From a checkpoint of a small transformer trained on Wikipedia: no biases in attention or MLP.
Each number is 50 + 15 x the weight over the matrix's rms, rounded and kept within 0 to 99. Layers, rows and columns count from 0.

# layer 2 MLP down (transposed), 704x256, rms 0.0839, rows 631-667, columns 128-191
28 64 41 37 39 37 38 45 67 54 41 43 42 44 33 36 68 50 46 77 38 53 60 51 52 18 47 55 45 17 30 74 24 51 23 76 68 28 80 57 42 11 40 64 48 45 35 46 44 31 35 40 68 63 34 47 49 37 34 47 61 45 48 38
54 64 58 59 59 59 26 72 72 71 49 68 41 46 66 21 47 35 76 62 50 72 50 64 32 58 32 50 21 41 71 37 38 45 54 44 55 54 25 30 34 36 46 44 52 22 32 33 36 39 55 59 71 52 51 39 62 63 33 42 29 61 50 47
40 30 49 25 64 57 56 46 33 88 47 42 47 54 50 31 51 32 25 33 58 81 30 38 30 51 71 60 57 65 68 59 40 65 36 30 46 48 33 73 65 34 43 34 42 49 36 54 23 60 50 68 43 29 43 36 70 58 60 48 37 33 32 61
44 45 39 39 64 49 29 34 58 60 65 71 38 35 38 49 45 36 59 28 53 61 59 50 56 63 25 40 27 50 54 68 48 43 60 30 55 37 32 52 57 26 33 50 80 38 53 43 54 51 52 44 59 50 63 41 59 43 46 47 50 49 68 61
72 64 62 46 73 53 40 62 57 55 63 74 35 78 50 65 54 70 48 52 27 54 28 39 47 42 19 47 60 37 43 50 52 58 63 47 35 50 55 41 71 49 43 57 30 49 55 66 60 65 54 43 17 50 24 71 38 18 44 46 53 49 47 63
53 80 47 68 52 62 56 32 30 57 67 55 55 37 24 44 62 66 59 55 55 40 48 88 44 52 78 55 39 75 44 53 46 50 25 52 63 64 57 48 70 12 40 52 32 21 73 25 53 28 27 49 66 59 54 48 49 56 34 48 39 31 54 26
49 61 62 52 33 57 53 61 31 55 76 58 57 60 55 52 22 46 38 49 34 70 52 50 55 62 80 63 45 57 39 67 30 67 41 36 55 28 46 58 76 85 63 26 28 45 32 33 33 40 64 39 57 50 67 48 58 57 58 55 47 66 34 41
48 65 46 75 73 40 52 28 62 47 63 47 54 56 48 66 58 50 25 50 32 46 31 40 72 57 56 50 79 35 55 29 27 80 66 59 41 38 46 40 48 35 60 32 76 41 55 17 29 51 46 71 46 37 39 89 61 75 45 51 65 78 51 37
39 51 58 80 46 62 60 35 44 38 48 69 57 42 49 62 55 51 20 53 46 45 40 72 40 22 43 72 65 47 47 56 43 40 45 67 55 44 54 69 65 56 37 67 41 50 62 65 87 28 54 49 80 35 59 67 57 64 55 37 58 51 55 42
52 58 36 56 55 44 65 26 50 63 65 66 54 78 11 58 49 65 44 48 70 41 54 42 36 55 39 87 58 51 53 67 49 40 41 54 42 61 44 15 57 37 53 44 35 31 55 28 18 47 55 64 46 55 34 81 43 65 51 49 57 46 77 66
54 23 75 61 36 57 49 41 63 38 42 46 59 57 40 47 46 30 50 34 90 37 57 60 40 44 63 42 37 27 67 40 72 75 44 47 64 17 87 41 35 44 52 36 37 44 45 50 45 87 37 30 77 52 42 40 64 32 26 49 48 62 51 13
51 39 42 61 47 57 38 42 37 60 58 49 73 52 54 38 71 40 63 65 48 69 36 59 42 54 39 59 37 38 36 48 76 52 32 60 48 49 71 31 79 35 58 54 35 46 55 38 58 42 29 18 42 36 52 76 57 51 45 48 51 28 68 41
49 49 40 30 27 56 56 39 35 51 49 49 40 58 59 48 44 51 39 52 47 43 40 58 64 11 34 43 37 49 47 41 79 44 33 31 44 57 64 37 39 31 55 54 32 59 73 48 54 51 39 54 43 65 58 37 42 57 23 65 52 37 50 51
20 38 92 40 32 60 56 64 36 49 49 40 50 19 95 55 48 17 43 27 48 42 71 53 22 32 48 53 66 44 54 61 43 31 44 71 50 49 50 25 25 50 64 57 68 89 56 49 73 56 40 14 33 48 69 49 43 28 77 50 58 51 65 62
25 31 65 33 55 45 28 65 38 56 45 60 70 74 61 32 29 47 56 53 48 45 42 47 41 39 55 37 68 76 40 49 51 50 67 46 49 71 36 51 50 53 67 71 29 66 56 31 43 41 62 57 46 51 59 31 49 31 45 29 11 24 54 87
62 62 62 52 29 43 44 58 63 41 32 36 33 61 53 33 29 40 67 41 35 67 68 34 61 42 47 39 81 28 51 38 67 78 41 57 44 61 71 48 70 20 36 65 45 51 57 66 46 80 59 43 37 42 43 47 58 61 54 60 76 33 36 45
50 34 29 38 32 48 56 54 43 55 18 46 63 41 36 67 52 55 30 89 45 49 58 53 55 24 37 54 52 76 67 41 71 63 25 32 52 56 59 46 36 69 69 69 49 57 59 45 40 52 35 45 55 42 41 30 79 83 48 51 32 69 70 45
53 26 69 58 41 39 65 65 49 44 27 50 54 29 44 47 28 50 41 24 69 46 76 61 52 57 38 70 41 33 60 41 61 50 59 48 71 43 57 63 56 32 42 40 61 40 25 38 60 53 68 27 54 49 31 69 37 52 54 32 55 61 38 55
45 55 65 48 60 66 42 61 32 44 73 44 37 39 61 37 46 40 27 45 66 43 63 47 47 54 70 27 45 38 50 65 57 31 23 58 42 20 49 52 42 48 60 40 46 38 55 70 49 46 42 31 66 47 42 37 45 68 49 42 54 31 39 38
45 71 33 28 74 52 56 55 56 35 57 60 60 54 53 46 71 56 84 54 67 74 55 45 43 83 60 56 54 17 33 50 46 69 54 36 39 59 45 69 50 61 39 37 56 77 54 42 59 49 47 47 61 53 45 72 45 55 33 50 51 58 42 49
82 51 36 31 45 55 40 33 94 37 41 45 54 51 34 41 49 60 40 59 32 46 69 43 62 43 26 33 51 68 31 54 58 58 32 54 41 31 46 75 47 81 38 59 48 42 42 62 49 51 49 47 51 46 75 60 46 56 87 58 66 41 62 40
44 66 49 47 32 43 35 46 51 45 80 62 43 48 63 26 63 20 48 22 58 66 52 34 51 36 41 80 64 44 12 21 76 38 21 36 42 60 56 78 45 22 55 48 50 45 37 54 67 43 50 46 73 67 32 54 59 60 58 61 38 19 51 51
53 56 58 60 52 53 11 55 28 62 59 47 58 25 35 13 47 26 47 60 58 57 65 27 45 47 37 54 54 75 47 48 47 55 42 50 57 75 17 53 29 35 37 37 12 49 52 63 20 48 48 48 46 32 42 40 39 59 56 68 50 41 43 43
60 87 57 39 38 48 52 55 47 34 41 31 66 47 41 55 51 52 54 61 29 31 56 55 48 63 17 43 35 27 60 53 56 51 50 41 31 44 56 69 52 38 44 48 34 41 49 42 39 50 57 57 40 55 18 47 60 55 41 73 77 72 48 75
62 35 71 35 68 44 33 57 68 58 82 23 57 50 69 22 62 60 68 50 36 66 52 39 39 82 62 61 61 21 56 37 82 47 63 20 55 57 72 27 43 75 32 49 49 29 63 47 74 51 83 51 41 54 22 23 48 53 08 63 32 31 83 34
57 58 48 20 60 61 40 53 75 36 35 24 96 33 21 34 48 50 52 31 51 91 46 54 58 58 38 59 56 89 52 64 48 48 06 35 47 77 20 51 41 37 61 57 44 70 36 51 50 40 43 39 66 57 54 53 72 17 62 39 56 57 38 70
25 63 46 42 52 52 49 63 51 68 56 46 53 50 38 51 53 31 92 32 54 42 24 25 57 35 75 69 31 41 06 45 68 56 76 41 52 34 37 55 80 61 41 31 17 58 32 63 51 25 65 50 37 55 31 42 63 61 42 54 52 40 74 55
48 52 22 42 50 56 44 05 31 33 59 41 50 43 63 42 47 45 65 52 40 67 52 64 53 52 54 66 30 55 51 45 58 46 42 69 52 74 53 45 66 75 46 44 56 78 63 56 48 81 21 45 46 44 05 67 44 39 41 36 56 49 76 25
27 60 74 34 54 75 41 50 72 63 65 39 36 16 16 61 61 48 34 38 45 27 60 59 58 35 29 57 76 41 53 45 16 55 51 37 72 63 41 75 36 49 55 32 57 50 21 56 63 58 29 50 53 49 68 51 39 54 65 61 63 34 43 54
52 63 42 47 49 43 64 32 34 69 49 38 35 26 44 67 67 59 35 41 62 62 99 70 36 21 37 50 32 58 42 37 52 38 40 54 34 46 57 28 33 46 28 41 56 44 34 44 61 12 68 40 14 55 50 55 38 56 47 87 52 62 72 44
43 57 54 37 65 79 59 62 26 22 83 50 49 49 52 61 43 26 73 52 46 30 60 62 31 45 48 74 53 44 51 48 67 07 79 40 46 49 43 55 31 58 42 31 33 33 34 50 46 43 55 69 83 35 36 72 55 34 55 43 73 17 51 49
48 82 40 74 48 57 60 41 52 71 37 34 42 75 40 47 57 51 78 30 47 36 22 37 40 53 55 45 64 33 81 51 21 39 86 73 57 72 45 66 26 55 63 48 51 50 35 21 52 49 44 70 99 77 32 56 53 63 54 46 48 16 58 43
53 75 40 63 66 64 40 83 29 86 19 62 71 54 57 26 54 40 50 01 40 58 32 66 35 23 77 70 64 39 27 64 12 60 64 30 55 59 99 12 40 70 33 78 54 85 43 61 40 26 23 72 32 42 53 64 24 52 67 35 34 60 74 16
58 60 58 40 51 43 62 08 51 45 85 59 73 25 73 54 22 65 44 31 59 48 88 42 46 51 51 41 94 47 24 49 38 61 53 55 59 57 66 71 68 53 29 61 43 53 64 29 39 54 72 47 80 37 41 47 40 56 62 46 38 61 63 48
13 41 51 29 55 54 50 65 62 32 56 44 48 29 51 50 34 44 20 63 35 69 59 46 58 59 30 51 61 64 47 46 78 76 41 63 32 28 71 53 68 64 57 28 57 23 68 40 62 25 42 43 21 41 43 42 35 43 49 53 45 75 55 38
46 52 48 26 53 82 49 61 55 66 57 31 62 24 62 69 48 09 52 39 35 17 54 80 53 70 36 40 36 60 52 21 60 58 57 64 44 50 48 47 56 77 65 60 44 58 47 40 30 19 21 39 56 50 48 34 27 50 26 46 45 59 29 84
59 57 44 75 56 39 57 41 38 33 57 82 57 68 56 56 40 56 33 15 30 62 55 54 43 54 44 39 40 36 29 58 55 63 33 38 33 33 63 22 55 47 78 38 67 52 52 67 43 54 47 41 54 40 60 54 63 16 45 50 40 72 93 42
# layer 2 MLP gate, 704x256, rms 0.0873, rows 632-667, columns 128-191
53 43 46 56 53 56 55 33 46 49 49 60 64 49 71 39 40 78 17 39 27 12 50 31 53 35 69 39 72 52 57 31 55 46 64 68 38 46 44 54 44 46 72 54 48 45 91 60 37 48 58 70 48 56 43 51 25 47 40 54 60 53 49 23
52 58 45 31 62 48 61 41 56 52 30 16 38 41 52 28 45 06 40 39 52 65 53 31 46 47 69 34 56 70 64 47 42 63 39 20 46 49 37 53 67 48 63 42 72 46 29 39 59 53 66 60 40 35 28 50 40 59 69 43 45 47 57 20
51 38 42 27 51 55 22 45 48 56 51 59 51 45 69 64 57 50 68 41 34 75 47 35 43 79 33 69 28 55 57 44 32 66 67 38 54 43 53 36 58 51 47 45 59 46 35 12 60 47 51 52 23 61 58 72 47 58 25 64 46 18 61 42
54 44 39 54 49 25 58 38 60 62 64 14 43 53 45 48 26 19 38 24 57 41 44 38 45 43 55 46 43 62 65 71 50 64 34 47 76 58 55 54 46 38 48 34 50 48 33 44 54 28 36 54 61 60 75 69 48 46 63 57 34 65 54 45
56 41 46 48 55 54 67 47 36 25 41 60 60 65 67 33 22 59 30 45 40 73 67 35 48 36 59 31 69 37 41 47 55 42 82 21 39 45 56 81 21 84 43 38 66 58 38 55 24 73 44 51 46 73 22 77 47 54 40 74 44 83 51 55
45 35 36 55 44 35 38 42 79 40 26 41 36 38 33 69 64 64 61 53 77 35 57 56 26 37 07 36 60 49 49 35 87 38 64 71 49 51 43 65 43 11 45 81 74 69 56 60 52 74 36 56 58 52 34 50 44 58 56 36 72 33 61 56
43 57 45 47 76 67 51 52 53 64 59 66 58 33 23 41 50 39 56 14 48 48 41 41 51 55 59 36 48 48 41 52 62 27 55 52 78 31 62 59 61 62 37 68 38 38 48 40 47 53 25 35 24 49 66 47 37 70 39 34 35 48 56 40
42 64 79 24 36 51 39 75 32 67 63 37 22 31 41 45 73 51 35 47 70 35 54 43 58 41 57 42 46 51 41 62 43 09 24 52 54 43 62 42 51 68 69 20 37 34 71 56 82 40 56 57 46 63 70 92 73 30 51 58 66 36 66 37
47 41 73 41 42 86 35 63 73 41 17 80 70 47 44 30 39 31 28 64 26 46 55 31 56 57 63 27 56 46 62 32 37 44 42 63 64 36 45 47 40 42 59 19 39 51 55 42 49 36 54 39 25 56 25 37 30 47 70 50 43 66 42 62
60 19 49 62 31 51 56 59 71 60 55 29 58 43 50 42 54 29 33 65 45 26 48 49 57 29 49 29 35 44 77 46 48 15 26 48 30 66 61 50 29 53 46 28 44 39 68 47 37 83 50 43 38 62 59 51 36 55 39 43 44 57 37 17
38 43 40 64 76 70 49 49 62 42 36 39 23 64 52 55 50 69 42 25 71 26 82 46 47 46 68 40 88 56 76 60 32 64 87 58 58 39 56 68 28 68 60 50 68 56 57 73 44 68 50 57 38 80 56 40 26 64 82 47 57 69 37 67
63 63 48 19 17 79 41 35 59 56 61 31 37 48 70 31 45 48 40 37 19 56 31 38 60 36 46 38 00 29 64 30 46 24 39 35 38 47 54 52 29 32 44 71 38 65 65 39 67 60 52 40 52 56 60 35 79 45 05 60 61 31 56 63
89 31 38 67 41 71 63 70 53 54 49 53 34 98 35 77 37 59 93 52 46 63 41 38 55 62 54 60 63 33 49 49 56 34 54 44 46 52 50 64 74 59 48 62 75 25 51 47 49 23 58 80 72 47 48 50 39 54 40 57 60 63 21 24
47 50 74 50 55 43 50 52 60 52 47 39 70 73 17 44 59 55 66 58 42 55 59 56 38 59 58 42 64 52 28 76 65 57 48 39 47 50 72 47 46 79 23 71 42 54 64 48 49 28 34 65 51 57 35 37 43 44 50 57 43 10 71 70
46 60 60 54 39 41 23 54 54 35 31 75 26 47 34 49 32 61 47 40 39 40 51 47 61 67 71 50 38 35 47 46 50 57 25 53 70 41 78 49 66 47 45 41 43 16 80 72 39 48 40 54 48 43 59 71 50 71 53 58 42 55 63 36
46 29 47 30 47 52 61 48 39 46 08 31 45 45 30 63 59 48 40 85 38 56 47 55 62 38 32 54 38 90 89 40 56 64 42 37 39 61 63 48 36 59 77 57 70 71 71 44 44 55 41 38 49 17 65 45 90 73 42 53 37 71 57 51
29 70 42 34 43 41 48 56 61 38 50 50 37 59 39 48 56 56 46 71 30 57 16 32 50 37 53 43 65 75 48 63 37 63 40 49 25 63 50 36 42 43 41 63 77 75 88 58 43 54 31 62 61 43 69 22 55 51 54 75 66 47 54 34
56 60 41 84 31 46 47 70 40 38 47 79 41 84 44 24 56 44 34 54 37 34 56 61 17 33 39 53 64 59 48 60 16 38 32 49 43 57 76 43 41 70 31 61 45 71 48 47 63 41 56 44 33 50 43 60 57 39 45 76 64 44 58 54
70 23 67 57 32 35 51 45 81 50 28 41 42 42 55 52 37 56 18 51 20 31 59 31 45 37 21 33 63 56 41 38 79 39 55 64 45 45 48 59 45 45 27 71 50 44 62 34 36 68 61 62 35 53 71 37 66 39 56 64 47 68 59 31
57 41 30 65 76 47 54 49 42 58 56 46 53 39 45 68 65 54 46 50 43 68 59 58 48 29 57 52 53 57 52 47 73 43 57 32 28 66 66 48 62 67 51 44 51 44 41 43 67 31 44 67 33 31 36 41 94 49 27 61 45 35 62 36
50 62 36 54 33 56 36 33 68 45 81 45 38 57 55 41 62 39 58 20 47 55 52 42 57 36 56 83 69 35 24 35 86 44 19 49 53 42 73 69 59 21 66 40 25 50 31 37 48 56 43 41 57 62 48 33 65 73 39 61 61 34 58 53
48 79 39 30 65 44 55 43 93 45 50 34 39 61 42 71 42 56 52 57 37 75 74 59 38 72 39 46 53 34 57 56 51 52 73 52 39 42 71 37 38 55 76 71 69 49 57 32 46 70 64 44 29 66 62 56 36 28 84 56 53 74 36 45
52 00 45 74 55 63 63 38 29 60 59 75 51 47 43 56 48 49 47 55 77 63 41 45 47 18 84 62 72 50 40 51 41 35 33 55 61 55 53 39 43 62 57 58 75 72 46 44 55 32 61 34 55 35 88 37 48 42 37 46 25 46 39 28
67 39 59 61 51 58 40 69 36 41 33 26 56 54 40 65 47 73 39 63 54 26 60 69 50 44 31 67 73 65 37 40 40 57 40 43 31 75 63 41 36 60 75 69 48 33 84 46 32 54 59 62 61 44 38 30 22 50 47 60 39 36 43 68
31 38 38 17 18 58 68 49 50 48 38 41 70 72 39 70 62 43 23 28 77 29 43 45 53 52 32 44 45 49 86 57 39 54 20 43 22 80 00 44 65 28 67 36 70 52 44 36 41 39 48 53 44 56 57 67 60 33 40 50 46 66 50 53
59 34 39 43 53 40 58 35 56 39 63 54 63 49 55 54 69 59 43 54 62 46 48 74 25 71 42 42 68 57 83 30 37 59 55 54 28 55 41 42 31 24 65 53 67 50 45 50 45 84 34 35 47 46 41 47 48 29 60 43 71 73 14 27
56 32 42 71 54 44 40 69 35 58 41 38 63 58 57 69 43 60 21 26 65 50 49 47 44 57 58 43 84 22 80 58 47 70 51 54 22 45 48 37 51 53 63 63 28 31 76 56 23 58 59 46 54 57 52 61 56 46 72 71 48 54 26 33
50 74 38 51 46 75 39 52 49 53 62 54 18 52 47 47 48 66 47 27 42 53 20 64 49 51 42 25 44 56 78 57 26 65 68 50 45 47 41 74 58 66 88 23 32 50 66 37 76 51 73 69 73 45 27 79 45 57 37 31 70 46 52 58
55 48 35 57 57 64 55 37 74 49 52 28 37 47 16 57 54 42 67 54 57 66 43 49 42 40 37 48 34 34 46 53 67 37 63 53 64 35 68 45 71 79 45 32 47 56 59 57 75 42 58 48 41 44 57 65 55 49 67 90 39 61 35 35
49 36 55 45 72 83 58 73 66 64 55 29 61 63 72 39 53 39 27 55 30 28 81 66 50 45 34 66 18 58 52 46 80 34 53 62 71 88 49 48 41 47 59 38 32 41 36 31 17 66 38 51 45 49 41 44 16 51 12 57 25 51 51 58
59 42 68 43 61 42 23 37 58 44 33 37 40 68 52 66 53 59 53 59 62 42 56 46 72 54 70 53 57 53 32 35 54 62 62 50 38 48 31 52 49 80 56 36 47 61 73 49 50 55 60 41 79 71 46 51 50 37 55 58 20 50 48 54
58 57 70 52 55 30 32 50 41 49 46 44 23 51 27 30 43 42 58 25 71 33 49 42 64 25 85 35 73 23 52 51 46 67 41 80 44 55 45 63 48 44 39 67 27 64 63 43 60 51 78 55 38 53 73 48 46 62 63 56 45 61 65 25
63 61 38 61 65 38 27 84 61 45 48 21 32 54 45 53 44 48 50 23 39 51 80 56 72 82 43 39 44 31 45 47 40 60 36 39 53 52 39 55 62 54 46 25 32 67 40 38 57 52 42 41 74 55 43 29 20 37 36 54 42 58 25 40
39 62 62 48 58 25 11 59 43 63 57 46 56 74 62 45 60 33 53 40 66 36 57 42 68 52 76 36 38 71 51 21 38 59 51 48 71 29 86 67 51 66 68 55 33 58 57 41 65 47 48 52 42 46 35 40 60 53 70 75 59 50 36 36
36 49 60 42 48 60 34 53 52 46 35 51 68 02 29 82 59 46 35 47 36 37 53 40 52 47 24 51 38 64 61 52 86 26 69 68 58 91 27 56 72 18 55 48 15 28 49 51 24 50 39 50 22 49 40 55 68 45 46 40 34 22 40 73
46 57 28 70 56 47 43 37 44 48 62 62 61 67 53 60 45 51 09 07 19 63 63 67 45 45 38 39 30 44 53 50 73 46 13 49 34 55 72 50 42 54 69 27 80 32 46 53 37 54 43 56 36 52 74 47 84 03 52 82 47 68 99 54
# layer 2 MLP up, 704x256, rms 0.0917, rows 632-667, columns 128-191
70 69 55 52 66 71 59 54 59 48 51 59 32 46 70 17 34 55 47 51 32 43 65 42 35 58 51 80 21 66 74 27 18 51 50 62 55 31 20 37 27 52 64 55 61 43 64 58 35 24 75 51 47 60 86 15 43 40 24 44 40 76 51 24
30 15 39 37 21 32 58 46 27 78 67 46 49 52 47 46 80 47 39 19 52 76 25 37 26 51 52 53 54 60 49 58 48 55 54 55 28 49 49 58 79 46 53 41 56 52 38 60 42 50 41 50 66 31 72 45 51 29 42 69 46 52 44 29
61 48 53 55 45 63 67 66 42 55 39 49 54 51 59 34 56 44 36 72 18 55 68 40 20 55 75 56 63 49 48 29 53 59 52 52 36 42 50 45 51 68 56 65 16 61 71 55 37 53 38 59 51 43 10 40 41 77 36 48 56 72 32 62
45 54 63 83 32 25 54 41 36 47 31 27 56 38 55 63 57 62 49 55 76 69 57 54 39 75 58 68 44 47 69 42 53 76 49 33 42 60 59 47 35 60 57 68 69 66 68 46 46 61 53 38 33 46 75 63 38 79 26 63 73 78 37 44
79 79 46 42 46 65 66 33 13 71 49 68 69 49 47 36 62 36 49 54 38 39 53 83 73 50 35 46 54 74 45 46 19 14 46 65 65 50 53 35 54 34 36 56 36 35 42 54 50 27 31 36 42 58 38 68 68 48 55 52 37 37 69 47
51 65 57 50 63 48 45 79 58 43 66 46 47 25 36 41 60 72 69 55 55 24 61 44 42 57 31 74 55 62 38 43 46 39 47 60 42 25 56 55 49 41 45 80 57 62 67 69 49 40 55 36 41 48 42 37 63 58 41 25 68 44 27 66
38 71 33 62 79 32 53 19 45 47 72 45 51 54 37 70 70 61 43 48 39 50 39 49 49 45 61 40 43 48 67 20 24 63 58 46 36 47 43 20 41 45 49 42 55 25 42 32 39 49 46 80 40 22 49 84 35 70 58 35 48 50 61 34
67 39 51 42 46 46 60 54 42 62 59 43 53 67 43 83 41 32 69 43 32 47 43 56 47 53 59 67 25 51 36 45 51 44 48 35 40 55 70 42 55 62 56 36 59 44 42 39 30 67 63 60 83 43 52 51 40 56 31 63 53 52 08 55
43 56 69 83 25 68 49 47 48 59 47 74 33 24 41 51 54 23 68 67 52 39 27 39 45 56 53 45 41 43 64 25 51 47 35 46 80 53 64 42 61 40 60 53 22 59 40 42 50 53 47 41 48 55 48 55 47 58 43 41 54 43 55 29
13 43 42 39 56 78 29 34 60 41 27 56 57 69 52 42 38 40 50 33 37 58 56 27 55 35 52 34 35 15 34 33 71 52 57 69 78 52 65 22 30 46 77 37 59 54 52 85 81 71 30 58 62 54 12 73 62 53 48 51 43 47 49 54
44 66 45 34 64 51 40 49 62 28 50 40 39 32 66 59 34 61 43 54 47 37 49 43 44 51 53 24 53 50 59 36 49 46 53 45 52 30 42 63 28 61 59 47 51 50 51 64 58 63 66 62 48 62 50 49 31 52 42 60 58 66 41 56
69 49 58 61 70 52 45 49 66 42 64 52 66 49 23 42 61 53 65 47 60 65 61 59 28 94 58 64 56 45 47 44 23 53 77 64 61 62 35 61 50 70 35 70 55 36 23 53 53 59 72 33 51 38 33 65 44 43 75 40 45 47 50 64
66 57 35 38 40 37 36 47 36 53 47 53 45 45 58 62 62 51 63 66 48 38 74 93 50 57 44 69 58 54 66 57 59 46 67 66 55 33 54 57 84 51 45 43 51 45 46 47 67 64 73 38 45 61 30 57 65 44 42 46 53 75 53 74
28 49 68 35 41 62 45 73 40 42 57 64 45 37 42 15 30 50 42 42 74 57 36 58 58 36 38 48 59 80 53 41 37 44 47 58 59 47 06 61 44 38 69 74 32 34 54 51 47 67 61 59 36 43 80 30 52 56 55 38 67 65 47 66
50 47 46 42 50 47 40 58 68 41 60 37 55 50 61 58 33 53 66 33 40 59 64 36 38 29 27 40 92 22 45 17 96 75 67 56 35 44 42 52 48 42 48 60 52 64 47 43 44 81 65 62 41 57 35 27 58 54 57 57 82 40 30 45
65 36 47 64 55 09 30 71 39 44 79 35 46 46 52 38 56 46 61 37 53 42 70 50 48 65 31 45 34 59 17 64 48 31 32 77 54 58 50 27 45 37 38 18 42 54 38 67 38 63 57 40 40 43 50 43 14 38 61 69 54 39 52 57
64 51 54 36 63 59 74 61 33 66 60 63 46 80 53 44 77 54 54 51 42 39 32 57 74 54 60 63 52 27 46 55 40 39 46 67 27 66 18 22 31 72 40 92 26 59 60 40 43 40 29 47 50 49 49 37 63 58 56 53 44 49 66 62
35 41 86 35 58 83 66 17 44 47 35 29 47 53 29 52 21 55 44 54 46 57 44 36 68 25 62 56 33 64 51 57 34 50 42 59 78 48 64 31 03 47 56 31 65 56 65 57 39 59 86 55 65 72 80 56 39 49 85 58 27 49 49 50
67 57 49 38 49 49 46 32 56 41 64 61 99 65 61 66 61 50 52 58 27 31 56 45 31 60 34 35 56 18 48 62 27 39 62 69 58 48 55 40 33 44 33 70 52 65 59 38 47 72 61 51 29 64 72 72 67 58 62 45 28 59 53 46
26 63 58 98 70 39 36 83 08 66 62 50 44 51 63 69 54 52 63 30 68 50 52 47 61 46 72 59 42 53 73 57 26 32 53 34 65 65 53 21 60 41 48 34 55 44 43 28 40 56 57 39 54 46 28 57 49 34 34 50 44 55 33 42
66 59 45 40 49 58 34 74 57 46 16 61 63 47 37 63 45 57 58 50 69 67 28 37 48 42 21 58 72 53 47 37 40 71 76 64 61 50 35 34 48 43 32 57 71 70 54 51 55 42 53 57 29 51 63 37 65 54 58 55 18 58 60 43
51 71 52 37 68 38 45 40 76 46 56 65 42 30 56 48 57 46 28 46 55 68 36 68 54 38 24 55 24 48 69 38 41 61 57 59 39 69 54 53 44 23 67 27 19 29 52 44 49 90 55 50 45 70 54 83 29 35 32 25 52 56 27 64
33 44 78 49 56 46 58 52 48 52 66 55 51 36 66 27 79 45 62 60 43 56 36 39 45 44 56 50 51 66 46 62 49 21 59 45 46 40 50 54 50 55 72 56 49 64 65 67 62 67 51 70 54 54 88 62 52 52 68 29 42 44 32 38
63 56 49 34 42 59 46 43 71 58 99 28 64 53 91 38 54 51 54 13 53 44 40 19 37 75 63 87 57 23 53 32 62 31 57 20 61 62 73 69 20 45 41 48 32 54 69 50 42 29 81 56 61 26 32 29 21 47 09 57 71 20 93 20
55 28 45 44 53 39 49 68 45 37 82 40 79 45 31 52 63 51 43 38 18 67 40 81 54 50 52 56 36 74 28 56 68 55 40 70 68 54 54 50 33 31 69 76 39 49 37 89 53 42 52 14 62 58 51 26 52 24 48 52 54 44 26 60
75 25 52 54 53 62 34 65 60 55 62 44 61 70 52 58 58 75 54 62 67 74 74 78 27 29 65 30 50 61 55 32 73 41 32 37 48 42 39 64 21 61 43 59 46 63 54 66 87 41 65 70 67 34 72 40 30 23 76 40 38 49 54 44
56 38 44 45 33 49 75 26 38 32 58 47 76 44 46 29 45 44 45 57 44 50 51 63 69 50 70 56 49 46 78 54 21 34 30 82 28 60 58 76 80 51 44 51 57 80 61 63 49 57 39 38 49 27 22 66 41 54 67 62 57 56 61 51
39 52 57 33 63 59 42 41 45 56 70 46 42 26 24 40 63 68 34 39 65 32 64 75 79 27 19 52 60 32 56 48 31 74 46 20 61 59 61 79 49 52 50 52 62 70 17 38 44 28 42 51 57 30 74 43 25 40 59 44 49 28 72 31
90 67 42 54 14 41 43 63 42 70 51 66 33 34 67 69 81 57 30 63 47 52 78 48 55 30 35 42 25 57 51 39 72 43 47 49 33 40 34 32 50 49 50 44 53 78 12 46 41 33 80 44 25 59 36 34 43 43 46 63 62 52 48 51
68 32 25 52 39 82 66 26 50 61 66 33 50 62 64 47 47 55 69 50 34 63 47 35 30 49 43 36 59 49 60 61 55 68 40 53 46 21 81 62 53 46 58 61 51 59 81 61 50 55 61 48 69 61 55 26 54 57 47 43 44 66 23 66
39 70 52 45 61 41 36 24 43 60 53 18 63 46 34 39 53 59 44 35 57 45 16 55 49 46 75 67 60 69 57 61 41 54 62 63 38 53 54 49 59 84 49 49 38 56 47 32 52 17 47 68 70 54 52 42 68 40 41 57 34 49 61 73
43 42 65 66 69 56 86 76 41 72 68 74 51 37 55 43 67 27 54 14 80 70 45 57 44 24 81 81 85 32 28 49 34 61 52 41 80 33 61 29 65 89 49 46 36 92 57 41 54 62 24 62 43 32 81 47 37 35 59 33 46 44 42 03
63 56 63 29 61 30 51 10 81 34 65 57 74 15 41 41 38 57 40 25 48 36 75 45 52 89 41 30 99 57 49 57 20 60 70 72 50 69 49 78 56 50 53 38 43 37 66 47 33 61 65 58 50 41 27 33 40 49 56 50 71 55 59 40
37 34 70 28 43 57 60 55 72 17 53 47 49 05 50 51 41 53 44 35 51 67 68 42 67 69 22 31 40 77 51 65 71 59 47 52 30 35 63 44 55 53 55 33 39 28 45 59 54 52 15 57 46 34 52 68 54 39 27 60 90 60 46 58
39 64 28 51 45 58 74 54 46 48 33 35 32 56 38 88 69 41 48 70 51 21 61 34 51 49 60 80 43 40 34 47 44 40 44 52 43 73 68 20 62 67 52 40 60 58 22 49 21 23 71 51 69 27 22 56 69 70 59 43 45 64 78 70
66 51 40 32 61 42 59 28 52 38 54 26 47 59 38 18 54 44 60 41 41 60 52 69 38 53 38 43 72 49 42 51 55 58 54 68 28 65 50 33 60 50 44 52 32 60 30 64 48 43 61 55 57 19 40 33 35 81 54 49 52 40 40 23